Weights of a small GPT-style language model, trained from scratch on English Wikipedia.
Size: 7 heads of 64, vocabulary 8192.
Each number is 128 + 24 x the weight over its row's rms, rounded and kept within 0 to 255. Layers, rows and columns count from 0. Numbers have three digits each. The size before them is the row's rms in percent of the matrix's.

# down: layer 3 MLP down (transposed), 1792x448, rms 0.135, rows 659-668, columns 224-447
# gate: layer 3 MLP gate, 1792x448, rms 0.145, rows 660-669, columns 224-447
# up: layer 3 MLP up, 1792x448, rms 0.149, rows 660-668, columns 224-447
down659 095:114087112125128143111158122158108132168132132152136151079082160145133132143112112181142129117116085114159165091125152114150070099154100118116137176144129133165146142140084153127133146142116150100119134126103135189202139147141144105117092114162106129108106146112102151109120132117158108115119143158158124108124136175104141131115150133117133143150120125172119112112095092135166144127115122150152130096136104091064142143154133129123093148144142122139103121125114103143114141084150151128132134135111074135105166114140124120116135159127123111141153127103185135128092156086133180151127140119127116153144083077099101133094146127104127087114111108097149135168113099125087120114119
gate660 108:154155152121162104163124135151116137141158150120087135126103101101133095140140125113121128113082120133096107145087094130143155105138130133146095134098138122144157083115158124106166161138149068109102118126144128133138113110123174171126181147135083106080147096114152118135114142112132159073156117110161139136072133147118150127125132148111107135103126188139163104117093115147119121128145109161145140183104069149140092122122070132156144115141167115106109137118135127134149153160093134143121113097139142186114138121093154179085131114120159076116140122089118134111113116119125122133127080175115152100114122106111154155109126145093061112162106139171160168118116127149172082136101
up660 110:165104196110089147098161133111083097091085140114141063116110144130141148136118126127150101135148122102147134133146109097132092153121125164133157130121124122114135164094101162134117116105157122131152131104116100100129153134168159096125129121133141097124118135139098145101110127077142095122129132124166103093143130142122112135114115156135105130079124136062138116127119136125129102136113160093124152111139128112114139104100142114093133110142084135129141138125122146090124140110105089099125134146118137132077143145147120126112135108106142176122126134171143146143177110144168098113078106128168144144131146135109153089141130180113144159121151157106119130178164105107108116123152
down660 105:080157101163136104156119134147150111087107133175132120137112109119113145085169165083086157139114142139108123142098143142108151119110154106110071131152137100152172115120092124144097139118083126112137160102111131153143104113146129100174138133148144112143137140135153150107137101146091144124139176119159123113124105182088160119156162117109132115116174132140185140137110107105116153143157126113135143110129110114143135156137112126151150114168137096178082124140166121113138102097142135144146125112116152110135132127126136147137073103077081113126134146088120112130141148138111134134162141134146094144167097145144127150156135143114142134115138174137157137141143075143140117112141
gate661 099:083120117127152078123078110155149125169112164110088130135081139138111170167136149153122083090149105093126157159121094116147160167098106158139143129128128125113109155165159132096151147130104182157124113112115146130174111156155087176134132120180103139124121118124104104128124146120138153088097137109121134144163134145142089117157180156141135116121118129133121100098173120178122112152162132121129133148143128137110140128153150146118103138132160101137138107142113144101118117128083089147127137179142114084093128106099089149095117142129159133137135132169071134119098142117147132124139103127147120139141142091147131132113130119113111113116146143151144124147167147131125154088149
up661 096:150109132123076151137115132132085127070101113133154122110153114113137091125162092144111131124127111139097132137084139144138148122122160088149107123131125148114161141095120143163120124122159097092117157152113104144084129126145191103151117129097140090103123153170111168124088099102138081117180109142130133142074085080126133157108124121135081156120142127134151105168118171142080141087149135111131140096137125106139153115112083124155185154119091168149140110096115136137122130150125139132140141093087124179188140164139172111159136128119135121099162126114176146159118123100131115147093172123126114116116129153139133153146124163159135120129152125093088124109100099151129125157145
down661 104:100125119150171073136138126178141136169142143114104123127103130131135137143127146111115128124152117110117145111120102120161130162077141139131136157164089108127135138143104153115175158088097144088124100162109124152162126167146062126117136118151100176107119127082129110153124116143111141123069177149167111118141136117143118171085111099076133145117071149134143094116152125161130138096153152183164121114166162104077127122164119133143110124120135087145137107180115139092097119150092106150105145176158159105108145140144133139124163100143144146175085138118150139133113127137139116110132114134108153116137186112128113165140077113154118128141076139135144138124157122146124148094093
gate662 098:135124119134144100133117155102161131085143123094111115153114129141098110153081141120162121158121163115117153139122151126104161134099155118141097123122132098120122088136109147195137121120127113097121141120145122079095075121104116119127087148180121123139129100167117144189147149099131149103106143125140151130122159119121170106109120129137117142145111096134082135120146156133084157123124128104068166148157066070123124076154133191098108111151107136137135143135144138109130105110116116124157124126110130087091126172146114108153130152132090150140130169089122115090111131143084073090157136110102102162128117162171153115102133147095092082077129110117142115122106158119138105142111
up662 107:140151110144156127125107137119103131124118136124145150147151150187122138097127118120140136122117169090092112145099147076152141146139124135138110100153112125179122147112066130136183129139134131121084140138134156120125080097142091096128091106116155156130121136078129121125123152131147153113130102096118133110133142113158125114142164137089128105130127151179132105129152156146101140134113155139118135122167091098156137104158156154136136111116130147119157131120176180108159114151140107160142125132159115119106125161131127112129120178130119141068147115117116154137150140167086158132103167152111112125106101169145130126141132160141141117087131117122098091117144116159108077137101
down662 102:156118103148126098131080141099112083115119116137129148118154105140190114102130133142076130108138079167113102156118098132112120153095123107120135174140125091095122156153115144105075154145074134175121122100131188147124137125122155097101129133157131080107140112129089132070088147080132126115153152147066128141162096134087111132139111133097126096124153115128149144137131142160165110115123090118111138084114170105149113154187092141121158157082142123127114109111094131144090146134135132147158112115128152160116110130111125115103083107103148117109145100125117139166135176131156153185134139140117179120112121145104170138109122170171136134139154138106113143140121138135155139126147
gate663 097:133134151127132096123093188143129164131144093099174125130116092096141151106116173120123129164139137137153151086112113157131136125114097115160148131157175099089092153112122093115121099147159148084133113121167122156105174099099136125108121135139128136140085085136125124108163130123106138105109112114106076141113118138136174094160125108179127139141139132142162125156128123131101099148104104139100137128110141135147130112133124105087162147124112149099148149106154146113086140141144134119154153112130116134166136145121144088105140134151172116151145159110167100125116128073170140132154116118104115137114150129104122113141114134130109124145138098133092113170097125106162155145112
up663 090:112192137135143139148142121108134134131092142125156130105136143095150101110115083133171130147153118152093100167134171150151113097120178129112096128106124128171166081119126100113151120130119110144133115141088122134123096151139101164115137115135144105133124129117103161155116114101151122143114150136163161121082147115090124126145146158119147094108160122117116088161142112120130151128104137086161109176150116127101103138135119130158104112092160112162149126153125094121160096128136102149141113116161173128054131113135122152138139147123126141158089127145105141103165128129089138126137159167136148113155114136104117098142145143166120154117111157130170121099182137184137111090091
down663 098:134125165096111133122117173109127113116105157113127138120110124177107173128093126160136129127118141160155108088098146124150182156117086134111159117112107129141110104119153091086106142078113144143118128101164127130112141093123119132148123123155162105143147106182167138170106105130084152139072134094114103141144139131112170132121112118137135152099136141142127103097096154144139132098135159117156130157154118125135147107166115102116142135145077128091165093120109139123095161149096088109126123075167153124161143140092127147108111085137112108144113117120168076153120133130090121108174117094160121126090111099130110120127129113145127171130142119122122138131080135112114124103124
gate664 103:137111159139063128172130121111196128120129089155134120121112135144141123147141149156129141146139112126150122098150134171095144140111180111164161124141162141114154111155169134156150114119136139128109086148121142109160119090147100161139146096150097108133098123149110075151121105097103130135104117188106139156106111155112149135096116102139148155131177132101123123170107126090173143135116133151091179101133116137148102127155135100132110096128097157165122062141114104118116111145137170132126135128166138141148141098136145118133123099105140140148133145099146096127198147152141091159100104123117150085120137176158145165145163116161127131132146131091084111140123112142145123129102
up664 102:144149091106166117124147137146098122137152124107073107115114123103143107153124166167169080149133100086183120158118155164128160124163139137155139122151145150134097131127163136086157158161110157090147075103175087144127135097151147100126150163136120132111122145133138107169157095170106143099143146111109161099139117075127154160128136101111092075094150160118119156155131093154098150133130164110103122124100125140172098115135122139141158152123116152130125145152103115140116136108077087132133060109125120166128095190105139137092109177143131128135137142110125152128143160119130110144157106150140120118143168120174173161095128133134154148156114125123153140116110153100145127125141
down664 106:126159169116140143148139113122109189128084170141151133148140112146077097090130118128104143120148130148104108103145139113144137153143113138095102139140126134141122125109124126156128142127153090152167184097078156086161095137144176113150143099118124122152115093121147125118106120094202139129150095140159146135124126123114153131147106133106217175155148144156185114131135163142138113082109141145115077131168128094106171147131146127135100156165140134116138105097115143102146132151160133148188210084114131102120130102181101108109122129175096114104122097111134118146116136117113116143142167154146112180134112110098099118153100087110096094149148101133165144127135131116131126113128
gate665 098:157118151139094112168081093163144157118120141093150183147079138155112099161127146153150123147137159083126076123129121110134104119117142134111167154130111132071113122122093144116088121167109111149104094095132136098143121106140141141125150136124123130083137122123132116136115139128155132122114095113142155150168150122142139135137116158149112120127129096070090143153118110166155139080090098153127132117144137111157116145162116108122162103071133159144113153102156090140118122148128162144091135150104095150102153114111127163085132136134112099156130149148093095098125124138125134144122145109102097132148122112115133135161122156137182135109162126125130147117165163070112155139157
up665 100:143118128109097101141152134187147131128102121137133140136141121139117135064131106124136155136115128122132132113136126139128147110138144125139135139120131080070163111123118135095091055140116098118089120132121101106131087145172139148131130124147130143114123117109107082170062100138126109095091146149146118107114102103127100145126154109133131167149126113129126101174143122146129110130122085138111118084089122082122153076110115121152142122097120089123172150094131092112169124131170120147095164167109144071129148136132090165122090123093120144128125089139114145136128106184141129127094106143109136147140115133107136140106175168136124138156128112180124149093092123159147124119143
down665 097:086163098117138159130106141074134151161154139150147119169110136133114116146126117104132087156133119134131127142126149094136116139114126153132143128119110166197104131129152113184143156114131128137135128141109103163120170166146169095125125166153114105166121124117126153124192135115158145153169111123137129157129120139111148124135135148122115127108144137137146186076136134103133107127137159111127125143156126169109184156138123139146138141164134112116115115150121183170078122081102122159149104065132133124102139157108162130153135156187106122115148135088142130136091133096072111150137139126182156126103115076140105130103118103140185096148126166106137093171105131129144131091115
gate666 097:121122167100098105145138165103125131155113127128076102082098121107125155114127086136160129086129173116105132120137146105106113154180134120096149126113096130140134134094128185104166110139071120108162117102126139116161125189131123161108113120089103122119098130111089133162133135132199121136104126097087124123127156122118105125145126136130123109129147121149151107167146156087107116094104094138118136134153156103106170147141116121109099102118098113126120075122126160131147139118122120142159118112123136137126099165118096169140113154168130128105155161142091115077119081114120130131075130158108133083113138094093119136123182123096085129125137149089130143097139158120130139134123
up666 096:139117117135136129151154133158108139110140139120152096135154152150096124133152161116085146185140140128139134100130104155132092120093104113166153133076128108137107130125139117129166146139133129148124106096169147112156124075123151124129099104112122126141138138160155108132101141133083177147096125149147105150128087148107132106107089114115146170128105122120113139128115078134101118125125162129091140137162121125128136085129135080140144130136118074126129134145149102083078111121137129129155115131156168119098133092116158155150139134106093143105121095097143107119134110157117145161130133100119130086126150115142107141156101132127163138087146135127083156127138123100110108077114
down666 098:102112137112113105161144094125130168158152102167115135097124111138126154128115046145158125043130170138130129140142086120112129115185099089090122118136141102114090126085136142100134098116126132109157153127136113117144105161098169173115140136170109166089128124115104085144136163122135117135147150108120115116151149144139070117135118142118121140127115134124139130161149139130109137126155119149119123105142129143130111138114150134111081141138123150098118102122109117128130165116142116090101138108134110117128118149120171155144121121124117084157118143157132162134164120133181151140116142125133159092132138132142116133131128152119108136105118130108115113125156127154102125152126
gate667 099:177081122127153126088121137125141163125172155134150119160081104138120139149159098146165126121145142140095138086184101149123103125115146134138138172065129091134112138124132116138139102114135150143117101121114162091151144117099115173137120138137090109135129151120078130126120090120151161119075124105126089120153148157038086137105131154125188123130167084152145110134124138108175174145115125164165165136152110104138156129172123113157150159141115131122146126085146157147107143140116105123119107122132155148154105097146121171121127122145128134120153135152151098125117125091105160159143127092117133098122108116071101174120154136129124129152097127133134119123160148158113112153102
up667 104:081151177119157146131117091135134125141072127136143136117148148127109115098115140125086118129131143088149118145089134116121131116145152128130082076158160143138154100111124111138132139094112120135160179113162120147126109107161168070098116108094137155141144112142166125147138144127120151152139102111115155115076150157174185110141126109083072123160122106095101104118106111120109073134119138120127109156148136155106146124099092126120087098117149147127065130110106122121145138122155116101127126126124126102120130133117123073102129109064084153101142141087118111143162135110140103126171135139146137139131150121136152118111154129162099136142181116096112134128102138129110175075133
down667 103:164122126164146123107139150103126129094167140092124125120110164151136158141105110156174160144126119192120136092161106173138142118124110100119168167054117107113113152154142130147128124107135141103144069126113138106141126160115108211128118125144128134157097150117112130141157156136147105073138142101135126127131102112098107137129135109165175126091133137166139141165152146127146168137120131165142146110184105093160146150155131160150143157121076118143157130095123140114092157097127093158132124154134138128157143088147113122127120159156152145126124129154108082108121112151133147124082133119126097128101152126113106168126114115130125123126090126158117115153149124142125094147075
gate668 105:153126123121137112179102115120166172116064144132140140114109153155144141132115128101145164084176158167109071129100155158122116136121138147157117198134102160107132123157139164104140147147130068099136123112139093178121105089125137120088075143110157118123141174165148151133118175149122145167124140122157119102127079143101131154134115125121117115115128143134159158140167130160137124138146171138100132104181146177134109144107134125162079127149139164181145144121153098157161110070129122104108171117158126125118137094165121161090164135159130146177144113195127134098136134117106156115131102104100129110114164128166125164120147112122149084135126146123133144151110139110108117147130
up668 097:131095175122099119140131137104143136091127138118158137117153164126152118132100122112135076127100116133146139103144115118167137123146127156105108064110131062132154121130159103150113139119113127121147156145126165113079134078115134125122141113084125131132153158125111124108096109137132138091163116152077096159141159135138156117137137174100126105083093113102116065189106136091144140115069110107134161151153145147153148156140120116092086154137127145144163132123120168151155126131113150114135109147085104172104069133155147125155128086131117129105147157137113112123102145192083162088157121098108154152127137144124121141174097133151149133141115122118137140157136161148137143145112
down668 102:095137132130181140078121166134143146142097109116069084130122140120095116144116136183138115185089121130119128114104112071126140144086126154135166090133118183123112150121136103121098130097134115153068113131132116118147130138153100083132154166153128149143107107151126162157101120146116140136117177117172148123130121142128135124100109079140101132139156175160085153097145144148125109123145109109117106161129142116144106103084124096138128141120132146108143112141140107120109116126102134111143166124120139132121132143107100132134133125125165131136099100097143123141160089104140090104152081166130123173104104092143097101116148190143125126110137132160149114143159101108107121165160
gate669 099:099141099126148131086088128134140142132118155114153149153145145097120172149108110128113143101157122113124108108100129081124095117137120114146108122163125128143128134098107118108146118142138106118108102079139100174112123175145104113125107115128151149126122153115098147127116070109124165096121127063145121162179159107158108151105141134111130161079118105167151158133153149160132156138120181107123116120118077153151141099146087162087131116124109113103121096153110124123136130104100126131155107110126088148171133176123125108112166147097137110139162143075136169146072115144148143093145148105160101160108089130158171145116124128124131123146115113149147117082168104110115140067160